Each number is 500 + 25 x the weight over its row's rms, rounded and kept within 0 to 999. Layers, rows and columns count from 0. Numbers have three digits each. The size before them is the row's rms in percent of the matrix's.

# q: layer 4 attention query, 512x512, rms 0.0929, rows 268-319, columns 192-255
# k: layer 4 attention key, 512x512, rms 0.0921, rows 268-319, columns 192-255
# v: layer 4 attention value, 512x512, rms 0.0942, rows 256-303, columns 192-255
# o: layer 4 attention output (transposed), 512x512, rms 0.187, rows 256-303, columns 192-255
q268 074:533490535483484461497492553507539509491545503527525502473509481483444493507488481528497475542529505484514506497484538520497514484543524501513539485465472519539484472475543492547474547521486495
k268 096:530462508501492474524522502494507505456511523520503442495477457543468484448482471517526499480481511491534497521469487550511512507516452534465496486539540500553507479483541479528519541496477528
q269 073:493511505496524485478492459485506471487477527507499522501495484511496483492508505482454542465481490486521509444489486482544480480483512502496508462543518505550512513484474506484453479474510491
k269 083:478505508493497534506558550471517504495489494475496511521512469481546470515493502515534534506457465436479495507511512555520495471488488495510516501502505518538505495510522512507502517459520492
q270 084:521528505523468482482503480479529495504492510473475517490498560495525521539519526501506513515510516478511529490478460515491435462485498475485429515490495494468514482521478531554476502478492499
k270 085:514508533494521481502525529491496454516563498499461469530477512502499455492527521479510525465489514506482491532495497479507480466522478475559502450483532454488542496516496505503487526491510516
q271 086:527505474503490510475503500501451474504530444495510518488508512501496493531518484486461526483520464503490502475527485534487494508489493541502502473503518510505500523541502473509508492465530505
k271 081:489470494474483496473541499515489539494517522507503497487487484515509491504510524486468538460539489490516474540467507449480456526541521446509500481467515504510504525474499491535451488536517494
q272 083:483500440541513548512478473500497524462511516448517511513474461502506549458549482505472486477483489472528520499532516503463482457488519484470494474509483466467502483535503484477486475463507472
k272 079:477530459500503489495500476488506509479531499505510489513452545515462449517479507497522527548520516471519538513508491521482513487517522517535522501500480513526507496470495503529493506510428506
q273 084:530536518495499557515515522481444498483509533473501521504476496479504514515478561448503512510522480479501526532489490502524445462455537491502501488508538515523527493491511498553497514435521523
k273 078:500490479476510532543495571502463457484499496478512522488545509477468514556509457482505502562489474526530507485494507480495483511510524483472496528507492491471518469540503504507535510480536500
q274 083:512482510503482511498496486512504505465480490491485518522520480486523474511519515508503487502510511499476514515487498466481495524508516476517450567527499476504498494524493540460476539500520458
k274 084:492513506515510480453491482485512489462541499489502488496480540548479476450509492540474480486524517521482525479445427538515525525472451479472479473475527487505519502488472484493484505538501470
q275 086:512511504478503530487457490510490525546521472469499454448462519483482555494537503461501532477517541523514489501499516508479466502503496494479502498538512493544522487527563522497506504483519502
k275 079:493534579509483480558512513512462509543465475496519511484487522532464446465504476490502537509467512478538480517534509466477498499492487507522522486555464479491502547527513495524462465521497470
q276 086:483481491490547468495507469531511514466476468520484506493504513496493501516525479455521493541507466537547481511504463488543492487481535452503500512493514524495499493511511501461524480481531527
k276 080:528529504458516491505529508515491530514481535516529531444512503546495470502563475514515486531540494527509473439505514471509483494516528528505514497511510492493467464505503465534533461489401522
q277 086:466498463512532483502509509471519477550532499506482498540544486491538495519496481557445483476516517504497493533484525520576495448462531487500531486500515482460571518515512496522542518523504525
k277 081:484454509462493531460515498453494535497501540506434530433469469494494496522468511480475477549523513509488459478523499516479519509482489460505456493491477464490498460506522479507485468542500459
q278 087:472517550512516511525473494535509500496500479445523504468488482458549516474502476485506492497471477544499488500464517512517546471502511477451468502500469502476488521465482491449527480489536498
k278 082:466523520527494511535473505532499487528513503544502528463507524503526523446486482505491512456490491521479480530491520519467516485499501466552495500478479526528482534496519501551500462513518541
q279 084:517460482510537460507503445487464507452493484468522489471546515500522541540502485487503502524455530470501512484470490460515514462501505494509520531506536490528500486473523500501523538469489507
k279 083:504485436477480501467514472493512491538489512497465478516479485488507512471468526482529449515503499489524511519482496522440534527507492516495533522451520468463461439494507504484474480511536506
q280 089:454502516529521519522478443493492521481520486474522441495524484532473537512496528503447526487501507517464504473421490499508492475510517490485512466538529472485524549485540538514498459496499515
k280 085:483461500504490536526470495501509541513504514461508502489494467512468536504481479467559489489512524487492455535476549448453519473433498552527496476493541493448456540425496486499496514517524509
q281 086:547466476500494516504499487526504509490531531501484525487534513473432515475488493483484494504532511460491506554501516491505490467473517472490480493490473486485486505519520513463486471518489521
k281 080:484514538509474487483531488499476535483502476513502485542551474489541508443490498498486497515441502478470482515522477458441485565496435510529513493464492498474518505506503475494510489495498499
q282 084:488490523543473485502497506438514522510485511484451515500506528467531529481533542473506511526535544528510527480507447520515487500499475500512548469537462553507500460507551510491545485506503512
k282 082:551526485540454508520506543524503504498542488521543492490488470472527506505467499520489469514485545458498496469526524469465510510476518488483474494425502490516545482526495518500513480486469520
q283 084:509462457482493456526497506449525497513511489529459514535491496513466489488528473492508547538496466481525522506499520521552514504495444512503500518474502487463527483458520514514505497519495486
k283 079:496507468553506516506504496492507471533468458491526483483526517509488510461489504519479517521527457501505490509512547496471498521507492458491494509547494499471498484509498498492497483496492492
q284 085:479483509513486509482512482533494517490480485489476486447539496537473525504509489501464487494502460504503520534494484470471524514484506488475467497519471486525510483444518511498462449507516492
k284 082:538502502508489489497543487503490522502491511493564443506519496482446491536457506498521514482483476499495511509521540524535504470493509496499532486486512502484493492510453542468560477527441498
q285 086:495524510521486492537504544511476480448485489535519521488471535484486533468517473515521500505480476532507448440487503526545486491461486526491520535494533504521542517524534504501541481479521503
k285 082:532484516483527496530526500536520504489492504531483481509494517500460445488503508523483469491516468490509527473503504447539478525586485476516535503510501518518516488492481517508522479505526516
q286 083:521467519476466514480460478470520529457498482522510493515497467479531500530562486449503526512506533493489540489502529444493491495539517489463515570473533509530459494490525546484468518505513472
k286 082:526524522551501468514532443497523491522524526481528480485515527505487492489497481507448486535499533513492495513499478497461530509524486455505504511498524495501547505496472517521454529494488513
q287 085:484489535488488524511527502454528499508476501488544531497466502503474532525515467475471469480546500504517490515494500504457500501546489470495495469472527505548524513467523511513482513449485521
k287 082:514462550517491492500499497481517502489514490466516540470509512516492517528481509524501541506496496505528521516464522503512492482469493508532513482463491506478470496492505457537480507501455503
q288 089:483504471488484491463506494488480486472447488527533499436528487513545499524518469490491475491525465525476498470494454487481488506463553506490501524509478503513502558515490480482446508509496520
k288 082:513500507524540529518449503491494489509506511492511526548470476530532512516510464512471515549543496499477498560527456491508489500479523484448521486520536478529484484518520550538464494533520504
q289 083:532464453472521486504535475527481515507475511472504512498485480501450485559490467512508512496517500498503505490498539487493502529505485497460485470476550499517465530510527475543508514538487469
k289 080:495501494533506509510501461488512461476467478485509478502526460513456517506492514515490470481516515477544457508493524493453535514529484500453475470448514517506512515521504502523515529442470496
q290 085:480542516492482525471518491531533508488492474516507484449498532537556498526534480513474480477507502504492517491509512495483465512475543450481498487505531497499532445465540497503500487459491509
k290 083:469518477492527449506567459524499505517503504459460481549523508509487514528452484499466504459499530514497494490501490517475480467507537483479472513439470494502487474522519471523488496520483500
q291 081:476470491496493486514477495496491544499440487483461530481508518487468474501492508497507488534520522467501515505514514521493478500464542488476559443524477488510496449458508500462455489498469516
k291 079:532495542513471486469504521475512477509439475521516466540521485499466497544508490546475478465513443489500533544526481490489522506496442465492475559511500513525527469508483516462493517492490475
q292 087:526460452494510492481506491501535496523535508511554487547498547469536490522516505576501539496521527487484487479522533478522537487469525508461553490484477522520518537476483497520486524488505459
k292 080:519511512491508537491470531466506524523496488525488494513450539440482527556494483495498494537475503478505469504498512443497470504495484523509456480478506502502474476463509495454490501489523505
q293 081:517513517509487519501476525503505486496471562559470460524486552496458501480516493507509507513480501511539544532531552475480479536497546517515507518515500473469514466497492510512495498493505523
k293 080:516496494490500504509541493527482495544464494476520496486524496515510482545496539481490496475500479498497536487494461473511528516505499540510540461470483474466498445464473510452500475487489570
q294 088:487512507502534513486490556487484552497535449542547516545496503482548505549472500469508489506547460494479504534495488453489469529481519495465471543480478489422513471512478478482477486512501497
k294 080:520446477474546504481559488516509519427500508463512519529494468504463496492524530504515495496535536522554501487457509494482504508487485502484534551529522493495521522470504466509491477518475511
q295 083:503479521506482500491516516539527467483488526486522499500541515491515489459466520447477477435504533515484526470528526486463498541487460477497503544506521517437474497531532481489427471483521489
k295 082:513490537491551497501522512464489471525467516510483497509486500506523481463513468504465530459477537504510498504569494500472500500527530516488492459479477485505474519458484457488494542534475466
q296 081:508516530528474498505454512515470534515503486522492507499525504452509534524490476514533528453511495509523507507475503488526465498474537483505483506474476515511487502460500534515518490463497514
k296 079:469481497506471508529537492515513493532466518539520496484515499495520509515465517533493515553488494482477441457484470435512499517467493497439556490520504479469515512475497506522495473484502511
q297 081:508558484503532498476508555503493527454502507486487505501505500484509526567479491501488506521503507504438503495486497467515499554482483498507513528494549554495457562490496532520510531470525431
k297 076:488523461485486483491520513484502549509480498516522481497420485533480516407521490530491474483527574505475510459508458485519533499528481494475508488469501488497471496549516563500498497495499494
q298 083:482483474511564520505491488505517498491463517475491472492532543559518511472486496532500480497496525457481512493501538506475508494514498494491486519478470495535496490501506511553540505523511503
k298 081:509490473499506502511456508479511508494477474501505488521502495513487522469498521472457539487504523467452527477484511459474492481501468474501477517477456477523491545506534490516498455507472558
q299 083:525472505470535504477519485507486422505520471475543474518523505463503518511505503527534465542461528518471513506498505543441481499487478471505530516539498543512470536498536499489527522493483475
k299 080:508561565504492469501495474501528499513509479505476493494444490470538479492521505497479466481551517503520493527539494467544525510484523523497517491457516509522480546482518478498529512535499509
q300 088:497531495491530499485522518479488487519479472497542521485488499537511511508486519467489480532520492511510463533489464495495483495510558484517514511507502476512499469494527491515484509509509522
k300 086:541509494475546516456491506512522509532497535517465510518475518509497464505534450526441489480513483514493478478532451495513492508492524512501476485511475487491529504506514492535497514513458501
q301 081:487498502510503504478494520485499545516475492478495519527516478493515503519500507524505496506483547503512495517503545486516536488491504483521474525512515523495486523490523514557485540477493487
k301 083:506465508517482510535479476509518548546532501460497525458497514499424483534473497530510516504512505526502487491483469484466492489490501521491499475483490528490481527478528460510494495482534508
q302 084:446491481535486497474519468503500504503502546487509559534511471502423460442483534512508515515513470502507527509502496436517519471515499521477540492524539483507501481512528483483503478491506496
k302 080:531495559457528493470522511508520527459454506446476521524483456486511519504519515493515528465493550547490500530524505497431494458496519508465510493530475475513505515511527478496478486531473504
q303 081:482524536497513497511472485463515499491498496490527549535498514516496486516477543503477530492516554503505535460495503468505534451488540436511474530515483478479490505483483504518529537434475503
k303 080:467499485509462515506491532455494516534546504480495492535538555527501508484479506490532516497528500511529482472504545529499515516494504554498529489484506493496484521489503465523541537470531468
q304 082:511475484498487499492508486485485535483494523461559504520490476482500481479494478489464492485535516540522497503543566540505515526491487515502513491500471485483531490507545497519501483500483478
k304 080:532477465506481505488516501497454478456517515526491496505489486485492543502480485493471477516474508506508481518496548450470477523503479546526543481537507507475521508508506488510467488552506520
q305 084:450490470480508519500478523508497515469504499589498516491500512499515484505509488488511447532480497504476522512546536501490467513497492516499521494472479493500490486458475508515485508478524478
k305 078:536548475508498477454505468488516447491508493552494496503459535521522452535513495497454532505484495499512503465483498469468515509514518517538482472482556518528459495472496444480518490490596547
q306 085:495468504492493513496484530512487539494499494573486487528510491508483521491515488508479492491521493463479491500461491492514463487486502472534471523529509481505485534472477515476415495500485506
k306 079:546445482541472502545495490496497493470498499502477481481476487489492526456455506488532518489497507504481471512440508501509455523503459527524534496529489510472486486482490486506527485513447494
q307 088:467473484538468518535469497491545519529509543492495480499469508500497497530519488523533505499461508469559493497469486508489497515508500464484485508477463473480502494497516446477522493508531505
k307 079:493459445487540486500530511497477490533488460514503504553557524472529508533524484496468458456540491548519505492497541514514520481516579504471521504460490519512515501501493502494540472474499504
q308 082:527490491454516481511516544464505497537527500495503508499543497519533545504556509494503507516488455515508510533500521482494504520461569470535469535499509487490490473522497522508469542535496489
k308 081:519498505504471534541513504531474506499527495494531496468498496511499479520502480506515490486463503493508493511511475459534551501473501466497491485515517537477509510492463525511509459527526489
q309 086:539514520518490491454504538484491489522493518497499522494467480529548486472474533534510519510481499472508505534476546520502479533485495465471549516490528509527486504507506482457495494501526507
k309 079:502489547477505477542516492508522473521497529472493523520502495481494470507499523503493509509520466481497453510489562495510526521451473474514471515484499502435497523532537486524467473536523510
q310 085:481517515531486569514517473517460524517490461498541529512510538518435518518502480518547486478486435523522448481580483496455476536484474469496521523490442508517495492547493528534512472471528469
k310 083:521505483510474488471520514520513511518486460489486463511477538513501535491518510519520462496447500469514503504531478471476466457480505565519514494470447517527539467517475494489529501530552509
q311 091:518550499493489511496487490531507539498505550478464499506558474522478447495491470543523499456533515527514463496493537534485469491492522484483520496506480461526467510507504471488477531477500496
k311 085:471453507470491512491566482497502527520533525564498474523491491436518492463504449481518477510525497443532456530480520485505487485524491507506539509510484485527536478536544463435494511453517489
q312 088:475499485522508460500534506517516474511531527492550503475526528524510478507481509550542496513495529494491473522515493552492496537522486468500511527505473495504508538492492524522555508514517487
k312 082:497477502487526465510494465493467491483513499451523482492463527492506466482560512523487563568460486500518523484518511489501478521478453540498484528534530502490510501525497514497509476479513516
q313 085:486475537467470527504537504480480526491478514462492468480494567539499500521522568515497484508523504534495499504524507519491474535483495477507510488494485546521476493518520463513501497486504517
k313 080:562558504479488503503458503487488520508542476494465523453507514489498455511533520500508513517504492549447505496511487489461536435470471503523500449451492470488497497532490537455508500483520517
q314 085:549484533493498523479494447509469489537505494543516473538492476516515465479551480511496516532524542506526493504578555534507499517498543497523448553556516512459490513493475525495539483488484522
k314 088:539479466528519526540523466501473508474473460544514505539495523502507468488517489496480520527498526543476497496508507504437499496518511523497451534553508564513498463498476481449490512493537549
q315 084:485519472461476509512483534503533495494522467493547483515536459483476527518500498507480548543510505479513467570494471482533564553503472528484517483502491508505516507502481491557501463487521574
k315 080:520496491485477500487502509522459536537495516480528521464501495484476526505519542552485493481491516500492502461454523468482472496464490506509499490523500489454519495477513496536475516475513454
q316 087:532507493479492463457521495525525526510467430502495504480534549507477504459503536501455487503509510528538483537523518486517493504514518505529443459493543542462467464537533498533492524467516534
k316 082:471498492489478476501487516521535496528519541458462493494526427489518496517494516493510524548523506518487494540540494505523446507513539444518507488466558500515499506472512438478528470525505501
q317 082:511458489487491532513515506486530520514487446563518509474496498523468511495492491534529490490517448517484504474498499470528484503498498502492522485515512486504524498549526523512540534516508495
k317 078:485477500524528506532484513523515473508506541464460486465519493501485537483483534489518498490499502436492565499515462546478470500492485461496490531471549493525513542495520458519487483506531496
q318 086:483506526511498499493515544537502504511511519475475500460492527520468506471502516541479515487524508524517498478523462514461551458541474499526537480520473519532512479488518506442509475470518480
k318 083:495492489531470496487503528507508503482465502517460507539528481490474485509533467515526548489517521500504467525489484517512491528536497493520519436489492502494484485510516525494471477496466502
q319 084:514496549494514536475519507534478496513523507518473516477489478466521485488475481518488501525464541503533478519517488541499509463526519488551499485491481499507537501519481555503556490481497511
k319 080:517477487483480527513521539493524502531487514492527482501494507512495503442521459460494501500522502496467506537483525440494522497480481511488484524502471454517511512483505498504528456506511507
v256 098:454503516495522500472505520545480492496478498518535517519504475565473522461520476501553476469493502461498479456494490471526518469494506551454456489546496484512519525496433475522480463490450502
o256 120:529456489493482459515499507476430486545486507496513500485496500481511477538467475456519478512519500486500521491514530524519511485475471477511473477496482509507488496450497508472552521477470536
v257 094:462463490502538486512531485534545517491527491508550510453459518485505527467495516471486457503480484456500546500490489489528501508508519489508524498466496503508463521455477515521523512513478517
o257 117:534522474417482507483507472490477521508484474514500495520508509559493471487543499519501543504536499499507502527490510454500490527496502504476487522476491473553497494508517530514462532513481535
v258 097:483517492546480518459475475540499486511547501494506516525475513506531526464519482479467483553474498540476508486535476514454511531507528458475492499490534454512508532508544503513538488538495490
o258 119:511491527485486529511547500509517514552494477508485436492480508530464541502477528508494466516483459483488487507491488504487518523487487464518473489501493498542548537453511453532448518480506503
v259 096:473514470513521559473471547526507502490488468521529509491511490468468460504534466517505519499532526500500510552535505497485454475497507554510501522451519506483499478489438504433516526512503493
o259 122:532486508510535517507518514474460481486529521514513520476520503498504496519552458514510512494495477546529460494551517491522485453491482529466527534463543486489510463508479504509491528560491543
v260 096:479499495492496562499503473478489530556480465520514455513468482545523485480483524469474489528537551523553496467470529546513490476541501526538484477497492497488518517462479497512481479520465515
o260 117:484476462488487534462485511479477495470504518516472493500507525532447510489509525483504519518490481525473491519445492513488470523510527476565495520526544470493531496474496517486509532482509508
v261 095:560492491513474553524506533492529508503456497525511511491475506526511448491490500502511494459472473476535484525484518495519503534498530526467445487489496502449478486484496494482481520469514515
o261 113:490487487506519530461480521504487520518496500461445510495513523543514471499482508520553497514488513484491447529461506479509463528553513518476466501450467494465463521488512522491506493488456512
v262 099:443564493516462499495532501477500459481483463467474498487495520517493487458506531484510484494498488471504536494493469503499503494481520398486529530497527448502533486483507489541505468473500499
o262 122:458512497521529473464514486543509510520496502479505485506530484478477516523514468497490496531512493501486529506513499500524563469506446454493525459484507468496457529465485451488506532483504507
v263 097:492539428505458513494535478511506531504457474511482485505469517542538463496484522522478483498507500472454477474496518525479467471486495525517526514458487475475465441518535478481441485510425476
o263 117:543497502452495471502521506481471467490530505523473498535477493489520514497466459549513523533511530519475474497507478523471519489512528487486484495461475533514542495460538528507493505472498449
v264 094:518466529498472482502543465490468504508478512512497509527521509458454486480500505487502478491515505486505475497538496490505536496434481505485563501510482484485532504525532467455516477502523478
o264 113:499502497498444464531448514523519481467465484474537492535460481466471487484499501476495448497533517503486496510534484518510536518493510479531509525488506515464469498506489451499484539477505493
v265 090:500487474502549500483491484513532510512482485543497512528543490437544529514488472512470497472513450497521503495480498508505484503472511486453509519478500506480480515445520521493484484469489539
o265 111:509519466508465501436490488464492462492509519505467524533512456488537449500474516487474500493576454494502465517505486527483447507511497506488489521515483489465522449539482491475486500537494513
v266 095:508457500461523518498477485484502547503489526447523522488478512494483495478463463492501508458496526457483521496548472515480531489475498515484523479478512469525488472504451499505521492525505560
o266 121:488479488503500452507485488520530517503519493507497417490496538528510485474496500490493489524560525497555485526520497499508524519481470517482521505467477537516477489458526476452512461503475489
v267 101:553512471565477497500498493510517515410500515505532497528492501470493492511505538531493492526486495486507449516463516499487484475494464489544545445552514519485476509495491524506494572478506480
o267 118:548529517539466505534462488552539529468535495506541486490446507457489493481489456509478484524502530522513511486506489480498459484524514467508486479485493539495494450476509520524517561458457485
v268 099:556467506466481517534518493475516508515514514499508528476502487483525513488446493516512545540512526531560490524500466481437498499491493468521507519480524513522514498441523491529453513483505516
o268 121:479478541517503466489513523534466509455468517495495487487489496506490518525455475473501458468490493482485466491493464531472483477492494483514486481470488501482485485500517476451469465509539559
v269 099:492518465476467518509486502520472479503500504497437505503524516518525486466478484478507538507482491517519485492500477527454508458502492507535479554518482482505530513509542515484471514486548499
o269 123:497487478533494524513495528504543490522524502502470507540534480543446468470490535467491505501502492491481526520485490529537514491531531510497503495464478533518528506482541467506524514528523603
v270 093:515501486534534504488516497499483506530503509479499478505547486492502512497494518503533501518489474450492491499513504540500454471521491528455526545481513489506472498542518464465551484484461482
o270 118:505478509455474487547490461505518466492500554552521532519468522543525508470547541493490501543475533480488544489495480496502469500520486537531455544491497511494540522528517474502495514497524495
v271 095:441508500539514501476552530488551496514497507493521477526549476464455547470460495532516498503500562483515535492503534534508526514497491454481508511545507514509507489479490510542467518518463478
o271 118:507491473491544502457514471506495524538521508465532510495511526505532544532538485501493482550478490535475442502496511481502499498495494483500485490531478488469551485547549536502519518478537494
v272 099:538518500515527513481505488498505545528490553499478470451470494512502537545549499486532525489511523459532523503499471479514466500497507468487491500483492495518500522523544539529523480488451447
o272 122:516498488538479512507514532548485513474491512545529473497485470469499512529470487497512515491497549460475490538503456472486468509476510495517516499512542494511528519524484524486499494501496474
v273 099:487511502511480532566516513498487516497509487497476508505465474478554481496494470552481509514488460480523460460471502481508514511499466502487497477528503495542528506506508439513465480492489471
o273 119:492502484513469466517507499483500520514461492565509505517459495538492499502509506536493502538461493525465531498471493470476484468462523487481505460520497493521495480561508505465522469530503502
v274 093:476515509451497506494473564491503451509486510513495472537436494471544536504471561501471449504471503496480474518488476546497502550443514474457499523478494533512505486533542475471557509483481492
o274 114:495530519531477530500490502538493488499547471489521464524515489498497526503515526484525483504494505571515489490501514497509507550533512535528475532513506540480521523516544510529519463483469502
v275 098:529475470523518468520531464487520525547494510479504475554462503494519520507498469481473527481482517499473535546509497479548516454510486491493498529468460492518511482485518491503489513479504568
o275 120:496481503510474472556476541514493507531490522486471491526517530487509504523465493508487502481503508492457492544513482460458535505500539521458495525475492513473511493479497493449501496506471463
v276 094:504490475535513513520510500520531507525501484465510517514533477512493503486494505466488503492466509516486512489556484516534498477515506500500507517490503468460485509524467506501483522549537489
o276 113:502556528519478528533499522484456463479541463497500474460488497490537501492505545467505499521513491493513489461454492519497450481513486480476519491506506496519495506497517455528551442542472496
v277 096:484489504513499507585499514511494460461492493461510488455447538508550490528459457494499472508501521489466495518510539570497504497485507514493496524528520495494506499530534520499506487490473493
o277 118:482483508523531484521508504523530491513495552531469471503529495514517539532533496481489473517492523537517486507504477516470476518493548503483516499544556469472521513500473516498507510461507522
v278 090:506537477512486501498528470513500530476530464498531465544515492476524516481490509550500534528535526499524506464512491524461472500513481508494522545513521494515477481518495468532488466533508545
o278 109:496484477486503498487518489456520498432526536528499456486511475496521492454494547486465554510502472497436520495477513510488517470467519543513504518500530504514540510482536506477461489528474514
v279 098:512479487504496542470492501529514480474477552522513549500520511505462511514531505467520488454462516491464511515504550468468509499464494496480506475531501533508478540513477519483556513530489517
o279 122:458521495502466487522518458476490511502520463501530477486518519481548569517434429495509501494511513521467498490505544491513529531521521503521462495507501469508489491498506494453478514524466459
v280 095:520533502460512518506473491460494481486522516510503493472453515548508460504490482487497482499535504533532531478505491462565491500495476484517493468474527518519528506480479516491534520535481499
o280 119:505508525468569495465465476536473525502495479555478480491517524485483506462473457465471512510496486521465475457474502502472529470478519545550490507475513518488509498515465508492479491493472477
v281 097:491500487507525454530515510508491478486542496537512438508457472516482499484490521482508554467497437484492492510507536492474495543522460507528473530500467523501526459469498530494486525482448492
o281 121:475485508477496460485489502537467520491467504508480483525539505496491471509515504539504510467457534516479498466474488510480483526503467505529454494462498481486499504492543535491544510477507526
v282 096:519486482495510519537487502524507432526465477466506455475466472514494504477523537546527485497529519523503542525472491500530473521477501510487530535514472443495460483460496513516487536516505496
o282 115:463501523510468517492501494508543533531557555483439520496525449481498504559511492471512551501495558467469518517514507534500536489506516519533518503556436467500527477510433448496510467536521535
v283 100:521514506543494512566529528491501523494502537541499541510480477530473478492523482482491528512517502494515548497450515461496487451525502481497498515509488498500484505486471510531460517538507529
o283 123:514520483490495534519492480488468502542494523457482481433539473531541567527487515470515496504506491491502466498451518473511516534524529439479474538507530433535526493430465536533511508520568520
v284 097:526479488472462477500522497483528497471541473507554500446494490513492511518495509497504494532497475503497508534494507498535471506453515494510511527523482451453526486528456516490521495483493470
o284 116:482483503511497482519468506459490497559561504555516471492500501503523481471471495540474499464507507511542464478516473534480495527521461527511493470516481517495483509481489513514503501496472510
v285 100:540516495457518467521520503477472498523526506514479504457510492527456486545530515463503541471558522509478551536525469510501518488486509530474495511509478562529451481498458508466472534558544469
o285 125:501503488442506526528484516480500501509516472449494527478535525496444515468525537444513540494498528511466519520477499460481531516502527535474469509462494489566489503521520517487528491520530487
v286 096:502492514486478480490485496469469498481471503483517490519484479482492483539509464480516519545535539492555502503523478466494489485494520501505558420505469543408508470526533475547526527521492489
o286 116:513472500475488519540508516494509538473497520490497502496463537513506483525447529474494488494487507495503486506478482493525464456464462513516551518517472498472506501538496515509540512474516526
v287 096:493544509472453492500509491448477478531567475490511490439514473518530505518536514531496484471476512481499449468487520528511497467502491511496560512512524504492515457472433508502493549511490472
o287 115:520504522506509504505494509527475507498505564535497499459471515497533488515515517495503488483497494511486506501490500513482452472544494487527549446515488492491525471456519507493481539494564493
v288 102:585519472510533504529525503469471484503492503522517525535547455500492561502521492492507483530514520500494511500465484491486550501480500499497479558498538512511492507524526517503504540453537543
o288 121:505507511515483505572486469489509490505487518493484488531467443517507551495487501498459478511483514490537459482502540485533478530482492524495473487485494506514512531515455518447485451506502540
v289 094:503501482499532499499493525514498537522477459511525487494513455475516520500506491441491511526503492531525477547507482505544556498505502479512499522467476530481458493491528470529514485506479535
o289 115:494509466520503535517494510465472492523493506507488486443482521486470493498524490463509510575521531509497487482525458469517522495510494524526485439543480554501513543529504502530518526556540513
v290 087:478498510493569527427498498521552522492472525491530517449478507496513508486507533514467515556523498509508506524518490512501510510515507459524461511513503508477525521499473542576493472549478450
o290 107:497504494492470523530512522506520499502498492461522496478469512536540480501504505495487488573453493551476474481488490466537507504477502477513520578497487499507489503501460529510524497515529456
v291 101:489486493509513495510488512532568481517532552527494490548509487524482529501465520493499497488483505494525467494532505513480465482475454489512531482541462516528518503502500490536527457520472562
o291 124:536468533455475480508538492481474475464518462521544467508499464542501506460484506489527477520534468517511549500498502479484501520487452510505506489512515473511486513540497535521477532490499515
v292 097:478509451533478479508501526499477537548494493491493482535516524491487516512521491532480469457483491517517512505520496552539507551520512499477488471496489490512445532478514542502511523488494478
o292 120:514490480501498525480545531459488523528511505504481535489501516475430475489458527491509510525498486536546533489509543530556505503525529497543511461489523497513507509547530474469545471508518530
v293 093:516499497482505530488529457483472520547518530506499492455500473500516529451490523509437503448460489484480516495501538506452499446502496480478525476494537469497512514514488514459503515494537454
o293 114:521514511489504497452521514464489547459530496500468461483482453491509505490528499504544490556533491497507497504516487489503516460500470513492500475481541537505502492515543491457500512456516506
v294 095:487489513478463526543476500480499492526484477491529490491453508505499458482488478498487473435481501487465492507488547447463492472493495533479514467505494515466501518550547486544497453494517460
o294 116:530439511488517504529472515529437486464487476532524508512503521481485491475501479503500499492516501483497493501508532479494517517454508523535527503512512515458476497490538508502524487521490534
v295 096:503454488500503536478480437527507538485464533545504527522440505523503488495496517512496497487490522515477478510474501530504510502468516506495461492481483524509495491508532513489508460481520504
o295 114:498462466514506478514542491501510471469505540478513470510497453495512504496511513486477513514496455534523518534471537448523499551488492492529510483475528492459540484477495516468496474485514485
v296 092:488537524473571504497473515493476531456505493503475507508520489492548497500498497507466509483518479470484487481518513533488504471517485534495473485542493510506509470484502496491482463468441497
o296 115:507510460498513456507460479492497502483477504508499529480476482504493473510460465464520484510496510528478469458490497521501534485493517514460482497476482476492484500504503501505454514527509527
v297 102:486482479502483480483538505490485521479493497522516475480515505455502526494524540483460493495495520451507521522514543487502488513497504501503531487495527555522502509496483490504491515473528513
o297 126:500515518493493471497489519513473464505519497493502546517476469488531502469527561499493448522517494512535485494488521492435495511479518489462510483513521511492519518508508490471483475492511438
v298 090:498515498519480502493497508496477496517495451488479499540488447471487521511514508577470499513475506472524481517432492543484508525533468495512505560487482518530526487475459498487491525507477453
o298 110:507480503484502515490462466501497523471496516498500530479465493505426491458551465467495508513488478476477526536496523518496521498529495455543486524465453494507513524505503524527505500511501499
v299 096:479506512517528512467536510497475504526534496451527504541486502509481489531498523499516535508507528490487536530501487483524475513497519506494495509503492526498493511534478472490488514534524486
o299 116:496461505469473528555471537496443510485544482509511525481504487476540453510481480487488496521486504469518539455538493480557466514501471486490527509508546491467461508504491479461522503541501546
v300 097:497459530536505500463439526490456465487522527516474520526530448541514451523456499526496472515499445522505482499517486514514486465499507452511523484490479521469501533498520480499547493503446504
o300 120:480512457508461498498517487515538475485503508501568515523522550504518496503470491481501524444533532547506515521477536497483479480510530487495432524512460538501481528482501503509495439491489492
v301 095:466486515526493518505520492450506470464536528483508482492526519527496503472444553551487505472526445496488516540507510465450469537488521478500491503482497513486537496499485496516491490512503519
o301 113:446508510471538482514496515507481478473508532494511505471519495494531496465527481504517498532492520470503488449502524506491518516455508488499518476438461496500455508458522472507517509494486492
v302 097:501505539506498514482520515499502502537534490485490495531518500509463488503532515485497484478519514531507437515527491493478467476505496531493476514498496492495478462455453539493542504548535500
o302 123:520456499493542565513511503502482517469495512542527508454516503492519515554514450508540502487465510452495506465482466479468510501529475508454518501494495521555491532456494504504538538525509466
v303 098:482521520500491499524521475470479525529524508495523508493494525533540476524480480501513473495537539496532477523503524467531466518512486512522471528481483488483544552491556518496506515464564464
o303 115:503507508511497510503507527509511496504485483465537480513508517536496500488511474507481510487499509454486465532529497454440478475522515504501499508479506531482530470483453509520443524516507478